config = dict(
    num_hidden_layers=10,
    hidden_size=128,
    num_attention_heads=2,
    num_key_value_heads=2,
    head_dim=64,
    intermediate_size=512,
    vocab_size=1024,
    hidden_act='quick_gelu',
    norm='layernorm',
    norm_place='pre',
    norm_eps=1e-05,
    positions='rope',
    rope_theta=10000.0,
    rope_fraction=0.25,
    qk_norm=False,
    attn_scale=0.125,
    bias='all',
    tie_word_embeddings=False,
    parallel_block=True,
    init='trunc',
    init_std_qkv=0.042,
    init_std_o=0.042,
    init_std_up=0.042,
    init_std_down=0.0,
    optimizer='soap_variant',
    learning_rate=0.0112,
    lr_mult_o=0.971,
    beta1=0.95,
    beta2=0.98,
    lr_head=0.014,
    max_grad_norm=1.0,
    warmup_steps=200,
    schedule='wsd',
    decay_fraction=0.573,
    decay_shape='square',
    final_lr_fraction=0.05,
    batch_tokens=32768,
    max_seq_len=512,
    doc_mask=True,
    train_tokens=151000000,
    max_steps=4609,
    dataset='wikipedia_en',
)
Each number is 200 + 30 x the weight over its row's rms, rounded and kept within 0 to 999. Layers, rows and columns count from 0. The size before them is the row's rms in percent of the matrix's.

# up: layer 6 MLP up, 512x128, rms 0.55, rows 129-228, columns 96-127
# down: layer 6 MLP down (transposed), 512x128, rms 0.555, rows 129-228, columns 96-127
up129,100,163,216,187,203,205,220,179,180,187,170,207,210,116,232,199,171,164,206,195,246,162,204,190,212,212,203,190,202,214,237,217,235
down129,087,211,223,200,222,221,193,189,269,216,204,173,191,191,189,228,131,225,183,183,209,182,195,191,192,218,202,203,215,247,212,192,136
up130,096,250,167,213,178,196,214,210,200,234,205,181,207,164,195,213,174,218,243,239,220,157,196,149,185,244,192,209,196,278,194,224,249
down130,088,195,204,195,201,194,241,225,212,241,208,162,150,152,226,204,206,227,170,174,169,277,207,219,222,195,287,226,200,177,213,240,241
up131,103,189,189,176,219,200,170,150,200,237,220,190,248,187,165,193,192,179,196,236,173,197,195,205,217,198,206,169,224,229,167,196,233
down131,104,199,200,202,200,265,174,198,181,241,233,185,189,202,186,190,216,178,216,172,192,163,155,218,177,183,207,238,193,216,223,203,190
up132,106,252,187,245,237,206,223,169,176,229,157,209,169,217,190,156,196,166,209,234,198,154,228,232,184,220,196,226,240,210,211,176,251
down132,102,179,176,166,229,266,178,217,163,185,187,187,207,213,214,207,159,180,201,145,227,254,190,178,209,199,213,136,179,210,224,230,178
up133,102,213,232,227,215,214,210,203,194,173,152,220,250,255,210,157,169,168,188,195,213,159,254,236,124,198,220,253,211,238,190,209,255
down133,113,187,128,215,231,207,188,204,188,179,208,174,200,212,216,137,202,158,199,205,249,225,236,230,192,184,259,188,200,213,191,221,251
up134,106,193,185,224,142,199,169,175,196,190,233,231,242,194,166,192,185,230,194,247,247,203,231,186,182,207,207,201,187,235,192,168,215
down134,106,206,195,215,146,208,182,251,212,254,241,201,208,193,271,188,168,173,135,245,175,230,129,182,211,202,228,180,202,253,178,162,236
up135,097,240,237,214,219,165,201,189,168,209,222,163,178,165,213,200,157,183,162,179,195,189,220,230,281,172,174,210,229,242,225,144,191
down135,093,203,201,181,187,211,171,196,211,180,203,217,179,147,223,206,228,269,190,218,193,264,218,195,244,219,200,259,248,197,169,228,236
up136,086,201,174,162,220,182,226,213,194,145,283,150,219,197,230,205,198,181,220,205,235,183,169,180,236,220,203,187,168,199,235,192,209
down136,098,225,185,189,227,250,223,211,188,205,237,107,219,168,251,217,200,194,155,268,173,162,254,203,182,175,164,200,202,218,257,208,243
up137,092,136,141,255,197,219,208,180,150,185,172,231,197,220,195,226,156,185,223,164,192,243,244,193,221,205,209,209,215,244,200,196,203
down137,100,190,230,202,148,180,212,196,236,210,209,188,249,215,248,227,217,149,168,220,236,219,196,187,178,220,212,238,220,212,156,171,225
up138,099,194,202,161,146,232,180,204,206,220,206,194,183,211,198,245,146,183,252,196,254,174,194,223,193,177,205,189,215,229,204,220,210
down138,093,164,210,163,183,214,174,199,167,185,204,149,204,156,179,182,187,230,211,223,185,199,243,172,239,221,187,250,198,220,190,219,188
up139,095,212,202,270,229,197,223,170,191,189,243,140,191,220,273,200,228,211,210,220,212,212,271,260,165,212,230,176,220,184,224,197,208
down139,091,201,242,182,161,121,212,204,178,207,197,221,161,182,222,207,194,170,209,221,185,218,205,176,175,236,202,200,198,234,194,209,209
up140,099,189,176,172,246,175,212,208,234,223,264,261,183,182,207,178,182,225,136,186,204,169,96,209,221,155,218,212,172,185,226,242,185
down140,090,207,241,218,141,225,189,228,185,212,159,209,217,171,157,245,218,184,217,185,214,211,242,148,167,197,247,197,209,203,169,180,182
up141,102,228,215,178,237,199,167,245,162,207,142,254,196,181,239,179,186,212,180,194,224,211,171,198,209,241,194,184,189,173,252,227,196
down141,094,184,279,202,168,215,233,161,201,172,178,203,172,196,230,172,210,226,202,111,221,208,230,207,218,205,227,158,192,215,213,168,197
up142,092,205,241,188,191,169,173,171,226,195,173,183,269,232,199,203,172,143,218,182,199,197,157,144,234,207,188,222,202,225,209,204,262
down142,097,207,179,201,210,223,156,226,197,201,205,171,147,204,140,166,202,213,164,209,229,184,174,178,197,199,195,221,208,192,224,200,205
up143,104,235,163,229,115,198,154,224,217,240,142,204,199,225,217,223,189,203,235,194,195,187,198,174,205,197,205,186,180,163,233,227,186
down143,099,194,235,175,224,190,177,195,220,175,208,194,223,192,250,219,212,211,237,175,185,197,200,189,236,223,209,193,150,200,178,145,210
up144,110,188,161,241,232,160,187,220,161,231,208,197,166,242,226,142,212,241,200,195,252,237,123,196,199,164,220,188,221,200,162,213,245
down144,105,187,234,241,182,266,198,186,184,209,127,176,189,152,231,234,166,157,182,226,259,186,200,166,171,255,237,153,141,210,248,183,201
up145,095,151,214,149,196,182,184,190,235,195,159,166,227,245,214,189,222,185,177,179,133,199,259,208,208,246,200,189,254,260,202,231,193
down145,099,166,228,203,284,160,193,214,168,180,187,202,197,162,208,159,163,203,153,210,166,192,186,177,194,196,211,194,200,233,198,219,163
up146,102,238,240,245,212,217,230,193,216,154,175,201,222,230,237,202,201,229,193,245,225,204,237,178,199,208,185,191,167,206,193,245,179
down146,099,140,254,188,180,216,190,160,169,122,168,155,188,213,199,144,207,235,183,193,211,180,187,186,260,138,217,191,205,211,234,288,166
up147,096,231,212,219,179,207,190,167,198,234,161,180,192,239,156,196,194,218,194,205,238,156,157,254,218,180,211,154,202,226,191,168,184
down147,100,175,220,192,249,182,220,244,218,185,217,191,210,244,142,225,186,197,168,221,235,221,218,229,195,168,240,229,227,156,171,229,209
up148,108,211,177,182,215,199,228,214,162,218,204,152,180,221,185,170,209,219,160,163,146,173,204,246,216,209,221,216,281,167,169,205,222
down148,100,207,223,212,156,219,183,218,253,237,174,247,196,161,179,182,244,224,225,183,244,253,156,188,155,209,173,196,246,244,183,237,169
up149,109,229,209,127,200,176,194,186,253,137,210,254,135,149,230,180,217,230,189,214,192,219,187,169,176,196,181,180,186,204,184,242,152
down149,102,153,218,213,244,226,205,203,165,209,184,153,184,197,188,224,254,176,195,201,223,213,198,224,252,169,182,184,237,163,261,171,203
up150,104,237,178,183,184,178,238,183,217,169,188,227,178,200,230,177,204,278,158,179,207,176,228,239,179,199,201,187,188,236,256,221,235
down150,097,210,233,180,200,246,187,177,181,192,212,154,230,218,152,206,182,156,190,217,165,201,131,250,192,174,224,185,214,196,159,187,217
up151,098,173,230,199,197,224,220,226,184,238,187,159,174,166,185,168,170,182,253,198,176,187,201,203,167,212,227,131,209,236,184,233,194
down151,103,170,161,240,189,215,173,222,198,236,189,121,245,216,188,210,223,219,185,256,172,237,197,202,206,147,185,208,229,238,200,239,196
up152,095,226,185,236,152,217,120,163,186,220,199,247,212,255,171,215,230,228,191,159,179,212,175,172,164,233,206,192,269,179,178,203,206
down152,097,153,209,240,209,211,177,165,172,199,230,199,232,238,268,196,229,253,219,215,192,194,227,241,255,170,223,224,201,202,191,164,177
up153,111,170,199,240,162,166,214,204,200,183,183,205,166,222,213,176,211,182,196,187,176,181,189,221,199,181,231,189,231,187,214,192,235
down153,112,198,216,188,230,184,216,185,161,163,161,192,227,279,226,188,217,144,227,167,226,209,179,217,225,173,184,178,207,206,201,219,189
up154,097,237,181,220,215,192,179,210,283,200,209,176,214,247,197,165,153,231,185,262,205,239,233,140,214,246,231,198,133,174,206,183,233
down154,107,198,208,164,255,190,217,250,195,177,186,243,147,194,215,176,155,218,189,228,190,257,171,231,169,160,152,172,176,180,230,159,172
up155,105,167,227,208,201,200,160,194,227,194,194,236,222,203,228,216,242,193,227,255,237,197,127,217,223,201,181,199,243,198,226,189,195
down155,106,234,218,224,179,154,253,211,191,198,183,193,116,171,173,178,209,215,200,209,161,252,168,256,224,196,222,163,203,204,151,178,171
up156,091,221,235,197,211,177,160,189,213,157,234,199,174,199,220,230,191,184,206,207,186,183,233,199,158,184,221,194,158,183,173,230,237
down156,093,195,217,211,164,156,199,175,175,173,148,221,230,187,220,206,211,234,228,192,159,214,216,178,160,162,259,268,196,195,196,233,186
up157,106,170,222,237,194,199,217,237,167,147,202,191,184,222,228,214,229,199,212,228,184,229,204,129,193,147,230,190,186,203,223,205,165
down157,104,225,281,196,172,181,205,185,206,241,228,259,204,162,192,191,187,198,204,169,176,227,220,190,228,184,209,263,195,203,126,218,204
up158,102,214,245,209,233,196,205,177,168,141,159,210,191,233,257,203,198,277,189,227,216,220,180,246,175,194,185,166,180,199,214,234,201
down158,111,271,242,153,164,193,215,220,167,212,174,184,214,195,252,184,187,177,180,180,164,187,193,220,182,192,212,193,194,229,199,188,224
up159,103,218,250,174,209,164,228,179,187,200,200,187,271,183,199,203,166,176,201,196,179,228,271,213,245,219,216,150,198,233,180,213,238
down159,098,230,215,217,230,197,214,188,113,210,201,211,166,212,183,207,252,180,201,204,194,192,208,246,168,159,223,228,222,192,167,175,206
up160,113,176,224,189,184,126,155,153,208,222,127,193,162,227,215,214,200,224,220,209,225,230,178,215,256,215,195,158,212,199,211,193,268
down160,120,209,205,179,197,138,195,225,184,215,140,207,218,187,185,180,193,166,205,181,201,219,227,230,239,211,197,283,169,221,226,203,180
up161,091,221,260,183,192,224,169,200,243,211,164,172,262,191,237,161,220,186,182,174,286,218,216,223,243,202,160,193,214,218,240,192,161
down161,094,243,188,239,210,221,169,163,182,222,176,193,208,170,267,186,205,131,170,153,234,222,186,194,201,218,228,247,200,178,230,250,149
up162,098,229,193,173,199,175,237,150,258,206,169,223,237,221,212,181,231,195,171,196,188,214,194,177,163,187,150,214,246,217,207,246,186
down162,101,194,218,202,171,188,198,269,182,247,222,188,204,109,184,210,183,234,218,191,171,205,225,180,216,222,224,233,172,192,223,183,218
up163,095,254,200,245,184,174,220,170,234,228,167,203,120,229,186,226,193,253,249,181,194,216,176,213,204,221,185,196,137,237,200,213,170
down163,090,166,250,209,219,166,228,257,175,186,211,207,174,187,186,222,143,191,201,200,225,149,196,211,212,226,216,178,147,168,210,221,178
up164,091,232,204,235,248,164,151,150,199,217,189,227,260,199,194,164,212,187,194,184,176,175,201,208,220,205,216,202,157,209,206,172,181
down164,096,130,247,161,188,178,215,240,199,177,234,154,165,230,120,221,195,241,234,173,205,177,232,187,193,251,154,225,206,190,240,152,201
up165,102,213,178,185,196,152,188,180,199,190,209,190,175,200,176,188,227,204,173,188,202,167,232,211,211,205,274,250,213,200,191,245,228
down165,090,237,185,185,197,219,183,198,212,227,177,245,207,211,178,213,221,165,189,276,189,166,161,203,240,188,192,138,248,173,188,195,159
up166,099,161,221,195,217,164,199,237,213,151,193,206,203,219,236,150,174,200,214,204,225,216,186,164,154,164,232,254,212,235,85,237,222
down166,107,199,174,247,177,182,189,196,208,180,154,196,209,202,190,228,169,193,187,173,282,199,197,147,217,203,205,195,221,182,208,220,193
up167,100,152,221,191,155,238,187,221,168,191,221,151,238,267,200,214,199,174,190,177,215,141,198,232,199,193,205,242,223,211,146,242,192
down167,097,187,306,205,202,177,205,241,211,221,225,237,234,245,202,176,205,216,186,196,199,234,206,177,227,187,124,184,237,219,193,215,211
up168,104,183,192,200,223,164,187,210,214,180,175,254,177,214,218,224,152,192,204,201,224,185,197,197,183,192,189,185,184,215,163,180,220
down168,108,227,242,196,209,218,149,168,145,228,207,172,253,175,234,215,161,196,182,236,221,226,196,194,232,161,202,122,215,188,225,192,199
up169,090,210,183,182,217,181,187,234,202,176,252,184,230,208,194,185,190,201,191,191,149,170,210,235,156,282,252,259,222,176,210,182,195
down169,085,207,188,239,196,182,185,167,206,195,188,137,201,209,204,217,177,225,139,232,214,200,183,248,224,211,173,238,223,302,215,251,217
up170,102,253,216,237,212,222,150,223,225,202,209,189,168,178,229,269,210,185,233,173,201,224,167,159,133,203,175,230,173,224,187,141,254
down170,105,233,198,194,175,193,229,155,135,193,196,237,180,160,174,196,181,234,194,160,213,248,190,195,139,196,185,184,215,173,205,159,191
up171,103,187,221,202,185,252,199,240,178,208,182,209,194,261,224,207,184,167,221,265,203,185,171,200,157,125,195,244,144,216,246,179,140
down171,101,219,217,195,171,273,202,168,200,196,168,172,230,140,253,267,306,221,188,157,209,289,211,224,133,201,156,168,216,190,146,197,164
up172,093,202,193,239,207,193,164,224,214,289,165,156,172,147,209,237,193,164,193,129,252,171,218,235,246,157,178,222,206,220,179,189,196
down172,097,182,213,140,165,148,186,218,196,202,190,196,228,196,166,161,222,231,179,200,142,159,190,170,209,220,209,258,223,197,180,258,203
up173,108,196,217,214,217,215,203,215,237,204,205,269,229,166,198,164,193,149,154,214,180,234,173,208,222,216,151,183,227,198,246,205,207
down173,120,161,229,194,175,247,156,286,220,167,273,251,228,189,180,192,193,223,194,205,211,181,153,174,196,198,201,173,233,178,208,156,218
up174,100,208,205,251,240,193,225,220,209,223,193,236,237,225,181,197,155,161,228,198,183,216,183,116,186,230,162,166,208,214,201,182,216
down174,100,205,194,235,234,228,188,176,165,173,191,188,220,187,205,195,172,193,203,214,212,238,213,125,225,185,249,202,209,248,162,170,193
up175,093,196,229,210,205,191,154,213,208,176,193,130,178,236,223,241,195,231,142,217,192,249,201,236,170,199,212,160,155,214,210,267,171
down175,088,194,212,208,246,189,198,210,178,197,172,207,199,179,205,188,217,169,249,202,237,182,154,137,175,157,229,221,215,209,224,209,141
up176,096,203,156,177,211,226,186,188,161,194,234,177,236,242,225,141,180,167,166,230,198,234,180,237,167,192,216,177,183,223,224,244,177
down176,100,199,187,139,255,170,151,192,163,236,152,233,126,197,213,223,212,148,193,177,227,221,164,152,157,248,222,166,203,218,158,188,180
up177,094,189,193,188,209,148,146,129,181,171,244,184,243,148,191,213,218,173,175,170,219,215,219,235,201,216,203,203,300,215,239,203,171
down177,094,188,170,173,178,223,233,222,247,227,204,156,184,238,225,206,200,214,188,201,169,263,209,196,209,205,195,160,139,192,209,159,262
up178,104,186,188,185,215,216,224,226,149,250,182,205,205,218,199,193,248,192,219,235,202,155,267,190,120,187,178,161,187,231,176,230,213
down178,096,230,210,210,188,161,198,244,206,158,193,242,229,201,172,159,228,218,195,174,180,229,171,224,221,159,166,195,207,202,201,167,171
up179,092,245,254,165,186,223,212,235,191,220,190,188,209,173,204,181,192,183,206,171,186,205,186,177,201,243,123,133,176,207,171,189,210
down179,095,235,207,212,213,202,181,193,144,189,222,223,164,171,182,232,294,168,180,151,219,205,211,189,234,169,178,201,224,174,241,211,152
up180,094,196,146,190,171,231,183,231,184,205,250,199,233,229,174,230,219,161,148,269,239,238,224,204,162,206,202,134,203,203,212,173,205
down180,095,175,202,210,175,209,219,174,194,162,145,165,162,173,238,215,223,232,246,174,175,190,198,150,132,195,241,193,169,178,163,206,210
up181,116,211,243,198,162,165,170,168,149,210,229,196,183,175,189,194,262,203,214,149,188,205,224,253,176,202,193,220,195,205,219,238,167
down181,114,158,216,248,217,213,223,257,177,185,196,153,193,209,223,162,196,188,156,213,160,198,195,264,248,186,212,188,165,192,167,184,230
up182,107,178,189,226,202,125,162,212,185,159,229,213,204,247,186,204,190,230,228,190,233,232,185,121,190,240,181,204,192,195,200,201,173
down182,097,181,178,170,215,214,218,176,225,213,204,209,190,188,168,192,202,172,163,142,226,136,178,220,290,164,251,140,207,182,232,186,219
up183,100,167,180,179,217,213,226,195,96,154,213,162,217,231,219,199,215,205,205,186,249,232,229,175,180,212,236,256,191,198,204,218,209
down183,104,196,193,123,186,195,235,224,244,210,206,200,218,180,154,234,153,156,172,232,227,204,167,194,235,192,209,242,188,207,193,183,177
up184,099,173,174,144,184,199,200,184,228,225,236,191,234,231,211,167,164,192,170,189,196,222,188,180,208,229,176,215,205,183,215,209,243
down184,094,201,212,232,208,248,248,219,164,225,177,184,216,149,115,183,162,165,176,197,237,147,181,213,223,189,216,199,182,167,180,160,193
up185,094,162,171,198,134,186,221,194,199,224,208,233,170,186,212,205,165,212,164,220,211,208,255,230,151,194,256,230,175,258,256,217,257
down185,098,149,162,212,180,240,234,219,175,178,236,144,177,142,166,186,206,185,170,191,162,139,220,208,230,180,259,206,189,131,168,222,133
up186,090,214,206,208,150,195,195,150,179,228,268,187,216,219,175,200,193,240,221,203,167,194,158,184,220,195,248,165,243,210,210,204,207
down186,084,206,171,205,198,175,210,224,209,186,122,215,157,165,208,131,171,167,176,166,232,240,136,218,167,192,177,216,227,189,204,176,161
up187,098,244,204,238,200,263,157,188,227,177,206,223,207,177,173,209,248,215,265,245,236,206,186,152,156,183,191,211,188,203,213,187,233
down187,100,220,190,207,220,241,202,203,233,240,212,236,216,173,189,165,158,212,207,177,193,236,225,151,176,159,196,197,176,192,177,221,168
up188,103,190,206,164,210,192,201,217,214,197,169,225,212,244,203,135,190,211,186,290,199,202,246,180,140,193,221,233,226,150,193,199,233
down188,112,234,210,182,198,166,211,235,219,168,180,137,202,193,177,174,237,184,226,186,211,201,181,225,184,195,206,226,198,212,212,223,188
up189,102,195,152,196,214,213,207,144,183,185,207,161,251,222,200,174,182,222,167,222,233,169,157,154,243,157,173,140,187,219,243,206,208
down189,103,190,167,174,191,187,226,214,152,183,260,117,196,172,193,215,194,170,185,197,200,227,230,200,264,217,223,190,228,177,193,162,187
up190,103,233,200,196,174,169,253,261,166,232,192,135,260,178,162,193,184,216,144,209,269,183,202,204,146,208,156,193,221,268,199,232,224
down190,107,147,247,199,152,281,190,186,261,190,130,180,165,181,155,149,157,209,225,157,235,167,178,205,254,181,185,178,170,171,197,178,249
up191,090,166,229,177,222,197,164,183,243,232,230,188,190,244,211,215,254,189,208,185,198,173,214,184,227,197,179,194,163,209,190,197,212
down191,091,200,215,182,213,164,162,225,193,157,220,178,219,243,195,199,181,199,274,231,251,247,156,154,180,228,195,190,241,208,198,193,225
up192,104,247,189,166,201,177,211,169,237,164,171,177,183,217,188,217,248,218,171,204,236,200,202,209,236,173,174,218,202,244,176,192,210
down192,097,170,258,241,175,184,241,227,207,171,225,197,167,253,158,216,211,214,202,180,229,228,203,241,162,183,151,193,247,203,237,121,218
up193,100,186,239,197,207,146,220,166,150,205,228,158,193,246,192,219,149,194,178,227,217,205,178,169,236,181,191,193,177,231,212,202,208
down193,102,182,159,207,227,293,242,171,234,211,202,192,248,223,219,228,192,251,192,186,195,207,192,217,170,205,245,176,217,162,196,179,227
up194,103,209,259,234,174,168,216,204,172,171,193,226,261,161,242,178,188,153,266,190,147,227,212,168,162,193,144,196,151,188,240,194,227
down194,088,198,219,200,232,136,174,137,194,190,185,202,200,240,209,206,186,179,231,194,187,231,190,171,184,218,183,211,254,182,234,203,197
up195,107,204,147,245,202,217,251,203,225,191,209,180,215,209,177,155,237,171,142,228,195,235,262,188,198,207,195,207,186,209,172,255,190
down195,097,186,179,152,225,171,191,179,216,202,240,240,181,195,162,205,258,175,169,175,159,219,206,202,192,208,189,156,227,216,147,258,135
up196,109,200,187,202,256,184,201,170,175,210,178,151,185,262,205,212,223,193,188,221,278,229,226,231,227,158,143,165,178,239,146,243,201
down196,116,197,185,171,247,181,198,192,219,250,191,259,221,192,205,189,187,231,222,236,227,218,254,207,242,205,221,172,157,163,192,197,193
up197,098,235,176,175,190,185,247,236,227,173,163,138,190,198,170,169,183,211,176,173,226,283,169,181,208,178,176,207,178,267,222,226,234
down197,100,234,236,175,166,187,172,177,197,221,225,247,171,156,226,189,223,183,172,214,145,195,172,248,250,193,224,193,209,187,201,191,201
up198,097,195,147,195,215,173,187,157,188,153,201,162,226,263,247,225,189,166,241,186,203,210,206,222,214,218,178,155,198,184,218,201,246
down198,095,164,196,222,168,221,215,238,238,243,144,171,178,170,186,187,215,179,263,187,164,162,212,227,223,203,233,205,182,235,226,183,251
up199,090,187,222,118,240,203,199,155,194,241,229,229,216,221,237,193,163,202,206,217,240,187,200,251,129,207,178,198,226,222,180,168,216
down199,097,237,274,184,213,195,178,235,192,231,247,219,232,136,231,173,187,180,181,196,254,205,218,243,192,200,222,232,225,207,173,223,176
up200,099,217,198,224,222,230,196,223,151,209,254,187,249,221,218,226,245,202,180,224,146,239,176,179,162,187,228,182,192,189,231,184,204
down200,098,174,242,144,201,210,250,193,180,214,178,191,183,179,200,161,160,226,237,165,170,178,183,227,250,173,194,232,187,234,183,226,177
up201,105,277,214,236,198,170,167,170,243,218,191,238,185,161,174,172,214,190,196,194,221,173,204,201,176,212,184,156,229,193,179,189,238
down201,109,239,206,169,212,240,172,175,188,184,200,203,189,156,208,227,261,207,187,215,210,154,218,234,210,178,159,171,227,199,197,174,153
up202,102,168,145,182,202,179,174,188,230,188,205,192,224,188,200,253,239,146,245,200,231,207,202,199,267,188,155,195,236,224,164,296,182
down202,101,227,194,178,144,186,171,151,252,192,192,192,216,163,207,216,195,211,277,216,180,209,232,207,200,254,245,209,193,221,171,228,181
up203,101,227,192,184,124,210,179,203,230,224,193,189,162,193,162,237,217,188,210,236,178,205,160,191,219,175,188,258,197,206,204,250,229
down203,105,195,205,232,229,226,182,171,182,181,176,173,220,228,221,176,216,221,160,221,178,229,174,124,188,151,222,202,226,220,179,200,222
up204,102,168,170,213,237,196,213,175,186,250,224,216,239,274,223,137,186,210,138,173,195,191,173,203,180,301,254,176,177,186,213,211,212
down204,094,173,174,209,216,190,248,185,237,163,199,192,275,189,227,190,202,230,178,180,153,252,200,194,276,184,280,215,220,161,205,200,222
up205,101,218,198,222,212,237,247,215,147,160,187,204,193,257,199,193,212,180,183,192,173,206,218,140,172,148,206,130,213,211,260,203,193
down205,104,177,160,227,185,231,190,181,164,132,224,131,201,189,231,209,140,177,192,220,178,153,236,228,199,228,199,201,197,226,207,194,213
up206,106,177,234,220,229,177,172,175,170,229,223,225,193,208,156,195,146,232,141,195,228,222,188,210,202,196,208,193,212,218,142,205,198
down206,097,183,183,182,186,214,206,236,214,238,197,203,191,191,182,217,243,154,150,187,161,241,232,218,232,202,172,219,154,218,146,211,197
up207,098,179,185,197,159,151,196,246,205,194,217,244,176,201,201,195,165,167,149,218,218,200,257,195,250,215,218,234,181,199,224,233,202
down207,097,226,201,213,202,182,202,200,226,193,211,198,159,211,212,233,194,161,213,140,198,142,208,211,186,227,216,219,176,208,221,146,213
up208,098,228,175,197,220,145,192,177,217,197,243,172,186,222,149,170,186,175,209,208,221,207,150,249,178,214,180,206,243,238,208,187,202
down208,103,170,228,184,196,236,165,254,228,196,188,253,219,153,209,181,202,206,251,241,247,185,231,254,236,225,192,175,180,187,176,208,163
up209,098,231,225,186,213,164,229,180,186,186,214,221,165,207,264,156,211,183,217,234,184,217,208,223,197,181,164,187,231,211,214,138,187
down209,105,188,173,186,190,173,161,187,218,226,176,218,189,212,164,177,217,144,218,178,214,226,187,178,184,157,188,155,198,189,166,213,240
up210,103,218,168,256,162,245,195,217,174,228,227,211,211,157,203,223,148,200,200,241,162,198,201,226,218,216,176,169,232,161,155,150,156
down210,105,189,228,220,178,152,223,227,188,168,214,199,173,201,186,233,200,182,189,151,168,191,225,193,233,189,233,240,216,222,156,183,201
up211,097,227,215,146,164,187,193,207,172,220,176,192,213,237,227,151,166,273,162,107,192,234,196,176,222,204,190,205,210,215,214,246,207
down211,088,160,172,257,227,223,204,172,195,218,219,209,222,184,228,223,227,151,195,227,175,153,248,224,175,213,169,236,220,220,229,135,168
up212,093,188,161,181,135,172,205,194,167,213,226,184,135,154,212,190,205,165,230,252,191,210,243,203,157,216,180,186,202,184,215,170,156
down212,090,168,245,212,206,244,207,214,203,258,151,160,191,217,126,189,196,174,190,202,176,219,240,172,217,177,216,242,189,188,198,196,240
up213,094,132,199,203,200,174,179,190,170,126,206,212,197,197,228,242,213,197,151,225,161,219,242,189,196,256,197,184,213,178,175,183,211
down213,102,156,256,180,183,183,198,213,130,152,195,246,226,201,177,240,148,184,190,230,144,264,225,169,221,203,206,256,199,179,210,210,163
up214,102,167,170,225,247,210,205,203,209,264,217,226,198,260,215,200,218,243,194,230,199,176,240,222,179,218,202,172,177,186,171,194,182
down214,102,189,210,175,221,183,156,154,144,216,171,184,142,266,202,198,137,155,201,192,257,186,180,227,193,205,237,190,276,201,216,174,223
up215,094,202,215,201,154,161,228,190,218,170,186,197,226,189,267,197,199,206,174,154,210,175,162,205,191,215,203,194,272,213,212,223,185
down215,102,182,240,193,129,192,194,141,186,188,196,203,197,203,215,194,161,177,248,252,161,231,203,258,172,226,234,208,199,214,191,202,172
up216,097,179,218,210,281,137,188,184,247,219,202,179,238,218,222,207,230,169,221,166,232,190,223,208,126,181,151,197,196,216,193,205,173
down216,103,181,152,234,206,239,199,232,110,197,146,223,238,202,217,193,179,232,228,173,216,189,223,203,251,159,188,227,204,140,228,181,222
up217,096,205,219,163,206,157,207,180,222,163,189,238,220,177,116,221,192,243,211,172,215,208,210,247,205,109,219,157,191,235,188,160,270
down217,104,171,226,207,196,200,230,207,199,147,167,239,220,178,190,199,166,221,210,150,173,193,237,223,204,178,222,199,160,166,173,191,212
up218,109,241,158,229,221,177,236,177,214,201,178,254,210,174,222,222,230,169,217,191,193,216,221,178,161,222,155,145,184,224,187,197,192
down218,091,187,194,213,229,241,236,186,197,192,214,242,204,190,174,177,255,204,149,191,172,273,201,198,166,187,228,196,239,158,170,243,231
up219,098,197,187,185,221,195,244,221,122,155,206,245,193,236,223,174,195,182,209,207,156,201,174,179,222,192,198,196,181,177,182,185,236
down219,097,186,213,208,233,167,223,178,177,239,229,247,202,199,187,175,176,176,148,153,189,203,146,186,179,171,154,262,185,159,219,166,217
up220,099,248,203,222,193,271,157,182,203,203,151,191,242,206,242,234,221,167,154,244,251,148,228,160,187,192,170,183,180,192,196,197,212
down220,092,167,205,181,236,149,188,230,274,168,243,149,225,177,177,164,204,170,182,209,181,152,192,216,264,190,217,223,194,222,246,222,174
up221,095,210,158,206,192,223,180,200,202,185,148,273,205,215,158,200,217,207,194,201,191,215,264,187,259,199,190,226,277,232,208,101,204
down221,100,209,193,238,204,213,200,229,186,225,189,236,200,221,248,168,175,197,103,193,223,215,156,192,194,228,199,127,242,178,158,167,220
up222,101,213,225,228,193,193,211,163,247,115,186,212,163,213,201,204,202,211,268,224,207,183,249,137,194,153,209,189,243,208,227,201,176
down222,092,189,277,218,163,253,195,203,160,285,184,166,285,151,188,206,212,211,205,224,194,186,181,238,228,168,149,241,174,231,195,174,186
up223,095,229,180,214,172,188,210,235,236,169,197,216,106,225,216,222,188,183,168,236,162,182,189,180,216,166,236,231,191,235,246,230,212
down223,088,181,226,212,274,216,204,162,175,193,176,210,192,198,208,220,132,181,255,165,231,200,253,241,213,254,176,192,173,209,215,175,178
up224,089,194,203,213,206,213,197,209,234,171,237,218,223,189,221,215,190,194,199,214,227,225,204,207,221,161,258,202,244,182,186,216,198
down224,095,245,192,242,161,247,140,198,149,230,188,166,208,227,226,204,174,179,236,192,180,190,166,243,194,232,197,231,239,181,185,189,241
up225,100,200,209,219,191,193,174,230,215,147,245,242,195,168,229,230,154,233,241,277,192,189,176,146,144,208,184,176,196,244,211,196,144
down225,100,167,191,170,241,217,196,220,190,159,240,180,269,218,213,180,225,175,209,145,181,201,265,156,281,179,203,215,216,190,214,261,215
up226,099,195,206,232,210,183,196,173,221,138,208,240,177,146,245,199,229,189,211,195,198,232,238,185,216,197,227,226,224,180,217,210,199
down226,092,177,199,225,193,199,181,284,200,195,134,221,190,201,173,155,173,119,195,202,152,167,221,181,198,142,184,244,217,201,181,278,172
up227,091,194,167,206,161,183,227,192,176,208,184,175,222,173,193,171,190,213,213,243,237,171,193,209,201,229,212,172,176,245,208,212,147
down227,084,197,197,203,204,203,216,163,209,198,205,183,145,165,201,208,199,198,190,308,201,180,173,190,230,176,258,261,217,166,233,148,196
up228,100,183,248,186,134,201,203,253,211,187,223,200,232,167,192,232,164,250,216,184,191,194,168,251,140,191,204,173,181,203,185,240,164
down228,096,213,159,189,250,244,178,196,192,149,194,185,211,168,216,206,206,159,181,171,209,187,191,173,189,220,245,240,187,189,230,232,261